Part of a small language model's weights: width 128, 3.17M parameters.
Each number is 128 + 24 x the weight over the matrix's rms, rounded and kept within 0 to 255. Layers, rows and columns count from 0. Numbers have three digits each.

# layer 5 MLP gate, 320x128, rms 0.118, rows 51-159, columns 0-127
095172101135119149141126166180149115138157127120123106171112134099075136093108137086120082103104113105127093125140093146127158130140136150125138152138137125085064100136135087123167150128103112164135117174082137166100155164148130162114092121165123084148133098082115124151118115158114143099124132101141149130079129130084132114120090158176112117128116119142174132126146155105161122183126
107109139118097137098188114137124150125119133107135116123104149112128091148155131141132127174146065143116132147097111161118098119160168133151095102114156119153116136139123134151101131122086121121151114121143099104111136118099125149160173095125137128138136133096139146098157126129141163141132166112149153135160147098101108133162143121131098130134079126149159106127119119127089081110152
145114091117132109098128135100143158159099122093145124126140127122111103124107146085144105125137077167145111094086111159123131185112123179136110123134180138061131140120128138132108164124142081138091103157149180109156108140100138169112082136178106147166138150177110131095120108181128072106130119117144130140154142100090162125125155109138171104130141083148112080099076141141094107125116
120112116127123121071135150127179138115133141123122167156141144152109137127118121113148107145090157157105117156082141143107140085108189085097100103128105153111132164136130164145150109102170120121137122151157123118123145136174149136150139090106143140116124133166129127123111119112141076157125102104192176141097101107129077181129134070133104145102156089156126140111118115093172103157140
139134151123145158171113148134156146060131085087143125135122113123097116121146129063110084152137124118188092162133094122078112143123134121138111180075141133122126094093131150121088153119136141114121093173121120193130162122102167115127162101134110119151131137107131133089131163121095155122195092108116148135101115144124173148151134149107057129150139102128165119087116173119124157152122
119098139136102147124123174170139142079117193080168134118157157104126143092112103097095112143157129127129096129142095109103136103175131147147114098147126153110114158147134145116174149076111106180142145178126131177112161090089157147118133079138156063074136108130116149196154136090183086106078093121183133115133144156096138095114137107170154160098112118108116170141152153177099171125157
103120117169109148146137113127163110068118182126147126136152101123160114110153136158116132147121149134127124130123108120171143142142149095111070096183109122113108137109124174114134133143099113081157140139142080103106143157137102155152123094101099161175130153133126072116144120147141151114139126117094148169087160127152140108135114128150117139131147092165133138123111130132137114136124
146145101108155125140106119127108134112082146122157180138102108122140175110156108169116106166119143095173082093101076084140102151151143116090115168144109117171130122123148134089119162165121126116143098098089139189131101134142112116150101098150132143134103109143086149140150154164118165130145121126113104111128160126109101106054132187167123169143159161117136132125144159132100150154145
108117170149170134144128108103163158103101104131146159143130116086087125123111121100103131151181148133123106112110129094105105115142147179119149163085127147156048115119120116116121105093122159164186093149134152170101131122121132165135138108138105099157112126110129134167125155122101102122123139141128102122106116149106146142146134108163129156127097085144142139134133120104140171057127
134130120123148127149123136133117104106150124138143133119092129137112095129124142129129095142126085162144104127120096132116138108139142097151110133094129135081097110110112165121096130117117090162090089172127153143151110156091126118123076117140126109099145119088091105136158192116129090110111116120155125142136155160084104100099086114125110119127105083129185144117130167181116160133142
114109111136124072106123124160129119135093119183157120127177136142130129137122069124154102114131139103111125126129141105144152124130085131123172132136140135101108140134105148070147170098147129131129139075147158097130141158046136162110105138123113137147165136134142172094120120182104130179139103175128166144131117143141135182112098130102135145143139132165109126125120118136114152127134
094050149127161148128147099112171149155101141144128145164118126104100149112134065114136111141116123120122111114104177104094186160098128126137138138158128114150135111100118152095104150135116125144152131128106141090120130129126129085133114146145121133132126121138137179150081109111155112117110120155111153159139107121148120170102142149123125135169122118133122141100140126103110149170142
116119127149132123114136109137147142108147117126157126139116132145127084115124099144132133141081073133149108083106151144133132160116084099141138095083133117118144134157151180134192162151101121155137104137101127110158183106165085116118159157158113179079132114154122124084121084101119137144130126158129154130147116159127143156117076094117131153141116125152088148152109131175119138153114
085142116111142179155076132107129114086137134140168141153101106129145138111162125065125137164170148119114131169131117120093101168119118153138127113106143145149146135113123137104153191125136146125145142144132142149155119086103134101153138123128142112133137084110130143122125137143129131128133114093128119170139160139085147127152135137113118106113113071122151158061113130123159116128146
092139120105148115125149129116176149130177153140084111104119093138112103126150116127122107112154142134120106137146166165130109129150101163132068104115185109105102090117131177148144124153178158098152135090099152162129094116077134105120090103153128194135136133162090128103161132113090128093123091101138123107141149130139122133125118123139099136168080123162118146162119104122106178159114
092147137146154121095137145118114138102088090111146107151131110156127119119110154095170094164120118147118128134097108114124122115107127121158149137145178129130187112116111142144102129109123120141118088179147165114081147056106121123094136058121116108127133137103140098143139123137122133107155170136134128081170122149109073149153061084158141172138100099140148134132147183148072141136130
112182129150133129125139102138147136097169125112081154137124129134132131172156145143152100190123089126152111097165074148138146185099167113150095120131158123158140135151083111133079148122121140125134086114133127128128141161124117102104154136142103152116130143159087168140111159131128165137129130145122130110122120065095150147113116177107110097122161125147146151151155101124123094134098
152177126156097122137090127137112128124100107163118141149141152169136095133108135128107104133091169135149093136120092115147110154110141124149173176135168100153146109172132089124123123145128129153140102167128122105092109092121109129103137133119134104146128100109146150170121126157140136127158094163126097124141128135138118135097126133107138165114116106114117122096108123180132103128137
117103117173100118119140134117103157117147142112136120155156167164128125135115137135122114165146101067157113157144143121134126161126151122079122184164126094168162151123105133118091124149136109134137122128109089174127137101144099106140141132143143145141130134176113170125129081143138109105112167157107106119164168158126098138093106131122160159152142115160146128096087141119154164111131
112130099130104112148116112158114139094140135110131099095134157156094127103133116172103098188166101121142119118156165141098105124156110140115159147123147168136105135156147128147158121128130094140103104105126114135126131112114143102113158148111165146129139113121126098141133131149131139152119127148105115155098136130154117157137150160120127141067149112141092131126086093148120126100114
117155153124134108143154150143150147136113140144126143114147128109112150112129175168225090128163129150147094148106149138130116155183128116148152136138163150156083115133133072103121113129114142155128091114100146129134146137098125117138106126163064168106126131115145160167164103115098170156165150089158105145102086154097134132143110140176117091142190122093108096090110150112150106112139
170148174177138133100147153134142165070114123131117115090166194116136135123128088148143116120099111123108134124132159143116086089135087144131146144150121150126123104102132107162096102115115140116113147134139142111149157141115123166154188150114105093082093139117128122123089158131113145169137142112140140118097076121132140125099089133098128108119079138148146100125131137101125081121101
139144128146099073123168106123149140104155115113138141094129099138156133125118108153065105149129147144097136127123148162142143178143135121110102132149103171115114131131125161168116131134121115122097123138174156114145126119123134127097145149125151162140128145139161133123140101156167133119121087129143137121136195121118126111087133145159120131102095113099125140187121134191131142127121
127141153099125131100112078125149116088137128120117143076095141144119178107156111100122077135128132128139072117099120132127127155132146161110110145122121142146164162123130119170145118124126109128085113092090147165115107062156151142108142161110132122160099124147108167152181174146156154167124101114120104123156160100140109099128127169107165152118138143120132158078111112149140120141122
093109095142149101117130165121137123122111137113125098123128123103115154095114142141154109155151126120155095141154099124154152134128161105117145129109096141121123115128149101146151133170148110147132153107137133092161177120158146104095113098150109162131118147121154131114134149102142114110101126115131115095147155096098108103129141147134131133130155115103106124148114098146145164165117
138141106079121125092151120085126120122138087120120098153087130104090097135093082133111152159126092150124080139111151156139148143147114156117106120084167151094123139090106146186160122173139134106079134148152101165158094119127114132169158114147210148148144131126153105142114097139095117143159119162121190123123164112117064113163123107093115151100149141166092128163162139105140120145118
083129124143133127111080155120120121096154142136135140145128131167127160133147150156147114144097133078134084125112077139113116122120125129109091128125119126153144163137109111108140146128110117147137111121141132142087114085167151139122109167146117139163085095081098132145113136125110141122138122129104115145134099129113121132164148115159101101148127104141104152128111141135134114141117
134101108163111114104173150099087166162098128105110121107126121095113130089144135143143091123122149098114103136151098109089112130139143138155137140113117127109113094131138111113115090149149150144153084132138110126141061190092092146135136148159151098137161128122146127093090114166136160133108106107094135093167112126165086135098104118126144155108097121149165096123110126145165159098098
062167154144140125115141142136155161094146183125098132133095113098122150149133163132124106131095064123118119113110139102104125089108186131156137168133126120142123119103120155129139120114129105156132135160124123159140154106132153133112111113094115123127139151115171145113147138136163132120131156133133136137147158149111116110150116112148123170074133121118170153153106134117105134101106
121148124104114098140140158136135135088127153110083119137077086157116090110110119135135102137104119127146114117140099144104114167174179140106159138106131128108125120084137109128097148117139137153130111143110141113129060123156131148118171180090141125127139121147140157103122120114126127132166091075119150080067127170140153123124153135109185151125160135123122102114138112145146147120099
148121137106118186122098121106135151146151112123161136107095134126154138120124104116167121117136128100134119102144116115158131098131133156139158163131143144175129150117109116142182115115151112160153114089141147104115080107130152121098097128158114115171104102153155112162122111119142160134150119146125145127126090110093158124093130171118100106081095124137132135173168111158159124103132
128132113143118111135144160114107144193172100135118137122154122112081173125119161096133127128122114099117075127155110116136148148098095092157126149139102116135100143137096131091091169104125150128109096157153098127175112119116116098082112095180126093129129132084145106142156109108096113105133128118138154151131159138110125103142133125127131134140156106118141114136160161131124161136112
109169135128139149127162110099133176080110147127125141147113144153112120097134154134143109140080138089080102105167100103118158116129103154149105104181112138151136125125175173112139118106124113146118082115099144129117147134106107147172127124128160082114125154138111146130164168116117115127170124093119137117115156144124112063111114134138153115122181137146129119137140109141127126131130
088138135156176150124095133155115113075135168107127152172127150156128154118141108125130133161163119142096131100106192156126144181119137172090112127116142118102118139089113088147128164085172137106142164148208169118153122106095170112162162130159108128125153160129085098141087131184128106172099167151111103142126167141137100108099114090100160154101110105129164122159119157098110141146121
138175162118179127088150072151131152090172122079118101110101102141113087102140159142134126161141073147127091119154133162103142160093130147129083112134178120108121123143129102125180181184118141100109104132103093147158133146115142093129144142103117126159163124146134100120092124117104112134111148153126133104127146091131127125109131116106095094108188098136101150134157127144155154136111
170118153119148173130138113173125178092105159149103144143116118125117120132149090152143118134145093156117123145167133139110107126134118128124132132116119151170094125116141140091112114129142105094108087108098141198139100128155160109089140156143126132141129152099092163149143123114115107084164100124120088105103163147115131128109139135155137142105110129125150145113127128140142150069125
097146147099109131150118139091169134119100132096165163171144155139146104159132148107139125131122124097141118125096129144118149124133118119170104110137166136068163166150110139144115132089091139117121103118118130155108141080130177151139130109128130149123117128114115151112146143127165176138086127134122098121122095117093165118135105124146131118134090137143160124076078111172143103142101
178134116082093146137121123127106086124097156106112152137127115123125135087136108140111154117144123131124115132143117140071120121111100168147110123134157111121121161127100124119126132089126144139115145134109125139118162098163100154128168152128136108141108118160093142112097098126107155143135090138147125105125165118144124122104145130101109110130160144097126141119137142168118132113142
129101144117106107061124121155134145135125146112136145167152129173116156113155138172107121148147131114101119120117135144105095157115129098122111147155147113192095113145100136156138154100152124146092117192126167122113126135122126153104131131113157176129131084112142108145122112147178157122159114154133129126146159143117117102108121110129134144153145127075142123184141162163124156124107
115130160114118155134134145135135140120141076114117145147160138128131147123105106126138115110155167114108136132117127113142129106136161141176188099121121138131135163123111146138121103112115120136136143126138181113146161098085150126152124159134133118105072145156122112135087160114171154161128148158170090136128113123185146135122119112164163127129093144111126093117130124131119135122173
130087148138096138136142111100168173120115148116140178105139159129097149137118142157089123111168165097168106078115111112097135096114108135112127125132159126130112123082127159141154175116140099118091165109111195090175155134147107090149134127138118106078106108101105124144136116168164082139091090091131102160120144131125124152119137096154129125143166129122145099140135150121113125155155
070122144161140094121117141100104101150148148098114114156138099116127136170133139134116127123131110130106105159118151127150117110113138135124121143112135128129109084111110104186133158102164100149143143186170117111119128124114104129126087126125156139128149112132142139106115096133105139150131147112161171085120115190086125157129099087100104133120165099107103134166136124110117156163111
120116158117099083097145154130154156111121127129123095112106086107138127129110134127123078142116111083135104174116140145117127135152090111125143153111115133144052099127145114103092107112107123117111132145115135128132135143116140106114135132195145103106131140122156119133102088136103186131152134118114108128176105091144106130133065150136136128118079134123171150147150157127147128125138
092143155146164134137150153119116128097112181142085166101149151106134081101100125116106120086164116165128114177108121124115108100186111162139115086098171131142139142121133147138112123114095135168098116152095143165134123124103126117100100111117099100162170117120167117127088122118126132134138128106120142127082125143135123167156174096119130173056116103141157106109161100106141126111133
099145128143116145147110129132100135124157121121176147153089146160112106112120138112094092121138166124160104101175099125078128146129091138094142106102129149146134199099131106112119138153124085104115159124136132153136163143154104139119087120138104120116121115073109145129129115126123132144148088100121117152152129124094110125115117136150173144141141136106149140143129146134113130125079
141083128153153154153109104122091136125155145134135106126105100123138073140149136122124138144150140115124142119140109108118120147118107110146121104119111132114122144112147115133147129158082117104161129136140097161156121149179133175150124138095092128162114141128109120120136113114134131091113144118115119112094134085111124122149108136140156128109138101123139130115112138108106142099101
081152112096155088144139104163171153132125150080150152133097150097128137119130139164168120115133113140144080102143110125148146121132116133141114118134129126136102109132098130128160187129156169130130110144110155104152104159172139146153127112176107146163130098155082163142089058132120112106093131138110135150095133101118149122128159128185116113096134097115137136125142122088128109139101
098085135108159119142106124180140168089171133088140136157153125129114165103141131139093139107173130158104121075179153129116135147129143141113141142121147127128126124118124148095149149138111135121162100133134146123162104135108090091155139145139120147113111168148155108137123123173154142137147126129135123120107129172119157101069106117117109177088108084163153156212087120177107141109175
159081110107116111158155184135184148115142142132117149087095112051122093188118109099146064134107150172162114091161084098152117179125123100095102176123122121158119097154111106144120161109123143107166113101091147121117149139149087165156184098157084105097104144112119167112112141112152116128170160088135131167063163132106072115072140172136131148110132150121132097145151110118142112166103
130104123142161092098115116136157171098135141129122117122129132160126133160160141072090134086120110126132110116135148101101119160116111098164109113113141129142111102105126084144140107125120151146113098117156129168176170100163155113132104095147125144117174143103135140099125102170096151149133145123113170122133156145137139151155088108105106105098172131151117172102162114106105105086143
137150140113132128130107155140134112148157159109163169119136110114119133139123135130137108130164100111121117113127104108148159113154112117118107116151126109095142139112151110114141158164107121101128162102124165086122123121096158131131113138135128149160148130130110104119133148130131159113108135151134149162123126144122167100130134151164125127101154151083136106158182151143117112130151
105116145171131156104110119158141091147144118123141106106125123111120154108140169156141130158131120105130158136142133127164096114114160157160114154137166121123153139106124147099179185091190148113144088117169143094126149157079156150116119147127117142182139132093127129135109120110118117130113132111142100097133094117063141149142134159151127147149134101130139112125126124140087129148131
135165128152131190141123134110173116171108126167118133133149119120134136157129115146112123144110140100144113121109096140145166162095188168135078135147139155118131133130107094112128127135155135134097152149122089155142073122191144138140139114115100132117119110090142135103119108096164148107135143146128117106147096113126109136158148129120151201155160129152129154133128137083151175132137
129128157128167083132121123141120123144119106132095137179133155115096141161148101108111096118080148125171089124109113112112137163128166110112162123122117147133139061163137123115073153144128130138079144156100156111144112149121109130100114146106143091086154130139153151117103082165111152120146145077100116111113092147112129125145123156126139168112156112105138115122137116120140132140137
114125151149162127140162155155146123142165118082152133122142144124131177131132172117108106140146082134108105157130143082080168096133145145113089093087101117085132104111140145111111135136142131138124159140163146141146179130108128114155130117126132125111096123107146136133154123138143156141130101102127123139120109172124135161105095127116149103093123158119123125164128139132136136122150
141131144117146103078129152151131112143078124130132118121147191190123126095169124168141136132120146101140093135108062137115091116131117124136070127133156133142161175104129082108143127132102170081142155127167124140134077103138147147099167114114171142107107110139110142116160125163135120132126132196120158140132147133141145171136124152115155118128146163140115104134128144127113142133116
109124125178117135102129138145107109150132120109123094114196142144155142157174150113175129138175179120138113078138127111133135130105133088131113160131135118118140120116126150066132116129088111102090090094138165127123116151117188207137118081126077112142122103119123124108138148123172110165137152124147097093174124097118128111165157145096134106160125139164178155104135165096128171164164
132120104137166119123101141156112128123131147104138087101114122135093154136150095126141104154163099104162101107130113162118145131177154168124097117157101121145104126128127151101142149141104090131114171101134157170104088092142120167098109127160178131126132067104136146158103094101129091105097117065115136085111130145121101145138143137091097097126178114124171162139092151131133143142130
113093122182114095109123118128183154089143134112133131159138100092113110151150111129153107085138121145122097156147162144090136127105149118113133141118152122138152088135097180078092146108148103136130131136143131146084135167144142158121156106103107158173123151113169111143121160140120186129145104091119170151115139152104130122177147149116117136157188081133137139114139146100130146108090
106100144094143144150128155124158138101152124117167178110124090137114142155105156158094103134131134142114103139174119128086124145126144124145093122120131104118094103145089204140132167154153126114152119119140142173120145126120166127166135087118130127112101144091096158149138101132145106137148126080108141179144147112107116127160110096148127084099096160114119097085146126112127096084161
107133115123085125129096188143140137146134111107130122148139138138129148147107145119152156121137174126162115123087151110145093135131123151132109141105149140144124131139195161144138139158146105116158150140118129143117132112106121112143107139160188102103094182142120138158145177084118141132138124139224058129140104122156109127149117105104091120143120151136102125168124159113113134163124
129157105092183136119126127178115117143134154148114092143128128082112146146145133133112102176095131146157132081125127122135129117129120106134169107092148116160102158160130130146165119129158136090140136161102120112135125138141126100134105134132154116142135143136069096149139097140124129110117075138119151116122150112122103140107138152135112136125119084160134106163102150137151130140120
145162119101154160119095137119143071161140130141149104102117099158105152112159107113163099127109165119128100147164141113077108165102138150134130119128135124104117121119162149147113117093137106179067097157116134107134158109125103160148122144126127117125108120089129119109117138175128160146133140146149159111124144126101089140096117114161130137170117126141154155163094093153103132132107
121137128122106178165133146105128168155085135153111129168128111112129121151133184138121124176132108098109146141114114142100172113081159104110112105149134135110135103091126137137125099132134135097134137176139150135035104093129143107117137134148096124133115125159118145145139124131142150080130139112105153088153138103125097117129103102154140172156085134151145099101126129115090168121144
123134128140119153061167140125122121098125137110138127111103153148136105131138142202134119163132114107130128117128128159107110131125150125162154141122116116139160135117108131162134110114131126108159155134104135122163167134146072129164174132109089120067123083145121172091103100159121129096143103095165132132107143143145123133097096144142102118091144133107140114143117099124159093151120
132146141126129188121102119121129147137116108080118164116135114145143142136109106113154132166135145156121150125114119149113090148131136190147130100136103126125105119134147126169137151129085161114133102131111162120115110104148113148089101154111133104136093173050115127141172120123152123120184130129108070104131178134129134158124136132124125125158106080126152113101105115130160084107124
136138107124122141146145139129144135101144141107107106123097129098125129104054107105097108113158093134135071126126122134151122136133143154147131112125115141127096105118109122146179157145139121093107166134152077124135091156114126094071138101121164177146125131119115122117140125133135111135113111155145113119103114110128100109127130118143139122078138117149130140116122124129140104159123
110130141094155107149113159119131091148104165133124127096111108145130139119146105117133123147124103184167084116124102135135127160137110156152165104113143142101116126136107107126105097135110122068129085134140128143131143139111104124095134141112142139090154170126104179104158120101119133124131112081146115146112149075140154081130139126119138073124180096104146099069180178130169120107131
134143123123128135104139138159125147114194140132098111110140141153106143122115119085147127108104142150145127107132106114108138135099167132162105142121139143128079074119065122144142166073078146173111119133134097159137113156149136120088117162140164140164082117131192127132157133124094181147160170133126145117093084100104148134195119135090129145123172105156136075138108124091159169165122
124136118138153122104068157130164123133169159071107128143123079125116153129106150155140076146108140114145074122155105158080120135149142099166189134113133144098111114063153133126152143103152162135118107166133134084110123101152138134122130105122176111099135135140173132123105122148150110077131107117137149113136110178120119099144085109114115104153156147094159089156134146119099138135093
142132148084148153126109178119156101116149122119147164066098098147097152147125141154142087143126106138106106154145104089078125136133111149174104104137149119130148190112139124155164144127161163142092136106138118177116158139151153144121117148148085139148144137116132109148118164153098127115164112105111116112091154124146124136164116120161096127101169158108130102109134120099156143107126
134123144101116111140148134134140136136113065121156142103143117112127131130117147122153117127136167142138111121118136136098098139124071127139138144115134131122127124093135166127148125189124135152120134127184134145150107129146133118095123167128112151107099113135157158104192150146152121149179171144098143144140132146124132142126122130131131122088122116123103078175125115160157093093150
193160138114131119121154102157098149095121131121148132133131146065110136120141157116168123133129076129135129106109128115112114109100120154091141170110136139164143118140180093137147128139125137149072151117102124119124115087083114112133148134114141088108148144159125141146147106129107119095123130106169088144113137124142067140097098136141100128124161135126108123165120153146121146160144
105159102146099121081148111108160148132122085144147165120141115177132163099101123119081138112120160133114137095166121139120119198137142106124126077127129127116132125133115106112131132148149079131167108131114169118153130111102103096138141189125179149141153151166148124136141168165144140129123148134098174139134157094133123102109126092136194095134127116119103125119172138178123135095123
111105151108184111148083127157127134182127117153123169167130171101106128110122125095101120138132144115107103158140180099105118119191096131113142111107117097145118131114166123150107160110108158120161115123147161156123115096159170168149135120131125146125113122125121134163158123098119144129106123094123082089136159163147164112164078134114131120079142116121145151125153150126103133094147
117133122109117150155129170083134120109174118163142129095148136120103127119143137149117106123104146118135155128129130105138121089132141123102166111150118150139137125150118106066149115115077121124114160123123129099128141137112150109133098107103106140155121129111075114125184144124113138121120133111117135127116103117143152134120133119139135104138156155099144117128127115125122140167128
106126097093075110126109125132125125081136141121127141119095155132138173122122148144121103132176146093110119161114131111094112149139092158107109166120175133141107171118146122165156132120123097103116112151120110117120148115176146111124114118137168129111175124086125122112151122168112111108127105132152131141143161120132123156116132122151106094140135104154085105146129097152122141183183
118105123156112153180090142152133169126138141149084102166139117126114143117086122176156119144158099092126067120125125106137139088155128108091154076157204128129139157096173117149156103119112079104131146129117117135132138095112111098153112153147138096134110147137131129170105138112109138156082062110132105121118150079109096116075121155127138137152156136166084145142123117151112135143119
123096143113116138163184110140123076159114107157137095140156093103131133147120126140116115121152128122082165126098091177104105087128101141115132119132126147124091120123121139079125103149132167132124130154162090126125145096134155118118140133135096132156160111149093109117138116111111115094109153129161146082182129142155128149123121116122127123128131122112124141128117103151117149179116
081110105117129126146104155106139167096131150114115128159130127142113130125133149139122086141151128128137128153161113149159131137133143118130130137155120116144118136110126136110138126151134109067121134101115157113146101154125124134086135169114178132100129119151124130128150086170109197086122113141103110106137168129121132160099142152125079110089135122129146091144100167162077121118121
152119122092165161120121129106080101151128135091119172160172084114132151117128106139109092151141136098091120126167109116117168126154121134111147157121140150123080131133143138123097077106107116155090143140109124132130112114148114101138096120124112153174134091118124101137151138124168127114089102092092112134148116151114080152160133123124142181138167098137137163165116125136126180092124
064117167128163090159163143130128135152171149115097156096166145169112146106108104103126105142103135129149113120150088073102095140156175101146117113109130154097124124137126136118152175147138124110105132144105105146156144141127149133136130083129127103111148118098133137127141058098147151113112113143119122135131110159098127086112138136118155126133144101124106142154129121127100140186117
105143124157121132161117140113136117123110115112120081107167111134133147085117118130116127134105139108158124126161114109079134140147145099171110097171159128127094127111108134068127116125117107095114141123099172110101148109143138112131107149158148155133126114152099137116094098127172146109083122144143144149143127147117145139087136098133147087150131128131118101153114145118117108120139
108152112084111113172133133151135094148116156126161121168160149110089079080129130083160090121128153145109094124141115109109152159115133096133127105085132144150062122133150090093107144114151122137117124164133133106162121144136141102108143107125195149110132118170179147092132116099138125135125100128146176135134151129141131157139119123186144138095112096128139091125151137106154138149125
131155123155115125113099135106099174074169130137124105106097103079107131094124106133136103165164095129158113119146146134149119167165128110108131182157127121133097132139096133110126152152137119132164101147139131150117089085136144124086118144151135192147136176150118142160132111084142092072142104141137098131119193099085136129078152147144123183117113135108118123162179122158114134115147
154107114108126120136113125126098160123110151127158106156159100093106101161120128096145122124144183162116120160086137137107138135113119119151114158093148129120114086135181124147100120136117101163139139142145124124117147107133112107145124121133161142098135171172151130134122121186160161122138144145128117115138114130134131116112073118131115131089132142184130135155070094095105141152107
066157148103119184117121120166118147061147154125127187110110127160129078116102132133123109147119139144172122123141129178131116139119106121163135111119127117168105099115148129132123156142131118154100125106092123076163099148085125130119138152156142114111144118114106108120126125164137141136162083165146116161097111110129152153136153135125139113128157125107116156104125101083174094165138
129124119118128143125098189183126119127152126135071150159117133132114159106125123106129109160121112125138102088116130096118134075128107154189120153124116147128130155147148139151131152115153110108102122144125142099088143081170128118103082114174158087102122097068083160162129108133142119148115151130150105133131140101088156122134115104124144108149119085118115138123149138118145157124147
087127118095202122105149148143132116141107148119093113059137114134118113115130102174162104131119095148100114148162143126116135126109107127145133128102129119150144164129143155153138152109157069127115137076111146108135121127148151130127109115141127135151118150111138112172181082140176149134116097137153122130137139123106102144130122132087087130121171129100102103098122132136164143135126
107094130149115114119146131164177146112186140120094141186150103074126145141125144160131095099097115120110118120118128121123108112134146125154189130143150104155095137141093105125099112107128137171189098155167120150079137107133099108128108130141119122073056138122148176175132132101097150168117130105132074124118112185120111146148060094095129161107150118142098150100157146131136152117163
073136145141163126142144173161111104093149166133101119152113107096105149104130128096123110136131096173124106131108125116106147124120117162143135156095182131119096117113123135129127137090160105173148124150130108134118132105115148148125106119178140146160106160121131132141166142100185134131109099170102111103110109074098104124100138095107104168121092117158087119131098149125213175141154
147126147126126164131125145101139124132094145127095144083145166143129105103122089120102103115132133121147118105104118161158126125148165094150103145154117117138145215124116090123141124165062133132138122142165141110176083114120139119088139179172108160110133133160103149128136152129146144128108180160145195081154120059162097089136121151137074144106123122115107142132146172163143179121113
099153095115111110129104133133150131132144099115135163165112129105146139117140101158152115131116146095130119096170131122131088144091095147085110090128156128113160124110129129128138102091112092085157160182122099133083101127124088153136077114161161117105132115099138094140149157165117157109122132140178142107153157151102127160086112124145106167119137118102154128150135155136081172119138
152124111109101125106126142113122143094111140170095105160103145157099095132131123175105127144179114129155116112120147150099140117120100142138126146145140138111171125118123098124115155140117096090106135125119117124122107096158136124157130128135125131138157140130140086159105134146082125124134136112142119101118104110168138149156106160117080145076126121108151162138086119133128107117120
141153154153121188111127159148167180113151126114092123126141114186124150125133173139144131138169082150111136121124141159138132145142151104151121153169112112137157114124125135128125099177061087130138099105150123109152118141117127113143089158164128148086150160160144123091113109131142128161147154159121149117110124087092122117098125137152203148143160106142142054176147118110155081120110
106142098145114134145128195084115129150103090139140090105119119127101087161090111111163110111113112123136124109099105092138078147154118118154138140117146126167162144144114109119114110087114130129137093135136114152123155143097147137145129124187148123162142155092123141115106139135144137135127126131146128111117134131129117114123144106162089099202153091117139141145151162102099156110126
126140162108141136095177137135117125177164083156152151095120112107116139162122086098131104123149137096120109160138152114117123114149114125134124119113137135133189138175083139100150115171110139149099094193132143132095155096137103130159147092121134148153084148129133152121138092125097111143138103084107123128123129163136126108169153155126143155152116056133189134101140143119124144135154
129103152125126145129123148160140176107132108139144135135115142088120120103129102117138114160156080126081109102106124132099122112100152130138139132100128105127104135157144136163137130113150161156099126124164121128102148066153125108125098127140105129145107101116142134160142144108141113153129146131100117143124133144161146142155171092107103177132088124116120131140120161128133160096146
118151123139123175141164148090148120178126152130142136135127104106138112132151118144168125102131148135102113116126127138133189085157149124107104141102183125135110141128097104169112132124112120157152159159090110128066151116155105099138121115136118137108129113130096133082161079108103129097124114122141141101120111106146144109130126158126111126144152094153133130143149122121113129143116
165097126087136136127109143128126108114109150144100125154126080106123124116113145148167099135091098143086108150122148138105101086115134146139159146129121097162128183124117118115143144107106148102168163133167101183124108157142132096165126145140116136108094148145153140123151100132142185100164117109117129132098161150109119151154135132125082104143125131124136088117161157143113124078142
105128114099133156108108123056139091088186156133099165096114131149114096134099150155119109123084140148150123145136150182128140132123125107134103104125150123110166105144111138130181168146156106148147130112116108144128162088127108134141125132133145161132112106124127098113140122126138091127108149140093165131110081080149089156145151119128143153142167130124134123102138138119132080153140
138105100147120172120079112121130127102127137129126116153131137126132152142128138135135146160064098124080134126131128083106166130154113127135152110141137137126136141110104123168139114110128094123150149156145133119125148113131124151141164146118138096118134147132095105136151111079139105130128117134120165104118111140115098155139149113128096095163145116154118136135107105126100110132149
124118119137131091147110128107136123119109157151149122157113096142117129091154096142155103115114128083148104088113088091126135178145097123134168101147141112117120137102178142124156136113177133131145118140128113128096173103142125134137135103139217116149116144151142102097148129138069111122126159134171142098160120108098102145119128121126120104114147159149116147200136155128109123144130
118100119168120089115134139161153135174134118138154091157117156125117137160113138100130120125129093125131120093104081148155126139107133138154130173107149143106117123117104159126145135154134109162124150157164101140116154155116140160119113127152133158121139121145092110168092151157137115123112122119131105119108157146141161148142138177148074120108102103144140117092138130131120143126145
143147113161163140123068157101120140117156106112164158130113139149128110158121098090106095095126130104182105156150118075116095130105131086125116121106132143091141098109114122141115137112145123185103125138128172103162177124152117112166148134116106102114126172135138165117098138136135145118151126095133132128138155112127142154112101127151120145135127168101150089073118125137155115138165
099156143137140121108145118143190127139128091128118141107177151173138172157134110123140159104092132118106109117150136178110151117168114150165108123155131113096119111134118087065113155161167149112173113128121128144153162131138127131132140100106112112091108110113160137097120129127177148167131122133116127116111107089111158144166133118171103089132157152145148122135147129149194093128120
129158107107102146139139141178128121122170157118123133127129149138124116086143110117116087143102143118122082124174097119120152152109130145098107173102159128143092165098122075112150135182104146146093148125132136158143104144154096119077135120164116158101131140158101186067168105148090201105185154128163134097126161141127134134089088163105117132089113132141108126144116111138154171187112
127119123123120147138098121132153126095113109097103116125117120109117145125106144124134125115155146125092091135132121127167122084117140122122123129173125135112129139132113121152138107118175121116092118163093122154118137158129128150114140084119149133104101165154158112142090099120098141119083170084118100119113178152142118098127064080144120111101159079097124143086133146151113114125141
131101101162159108078117129131157107118186094128147088069161104134111112190129125127115112137131152150110125182141149179129105154103099136176129106123106123119127094107138114124185150126124098128134151100142075126133139132123099140090191148153140126148153123137141118103081122191106147119142120119147158117149148143133103157144103119129119118149151116112130122126159180139108143100116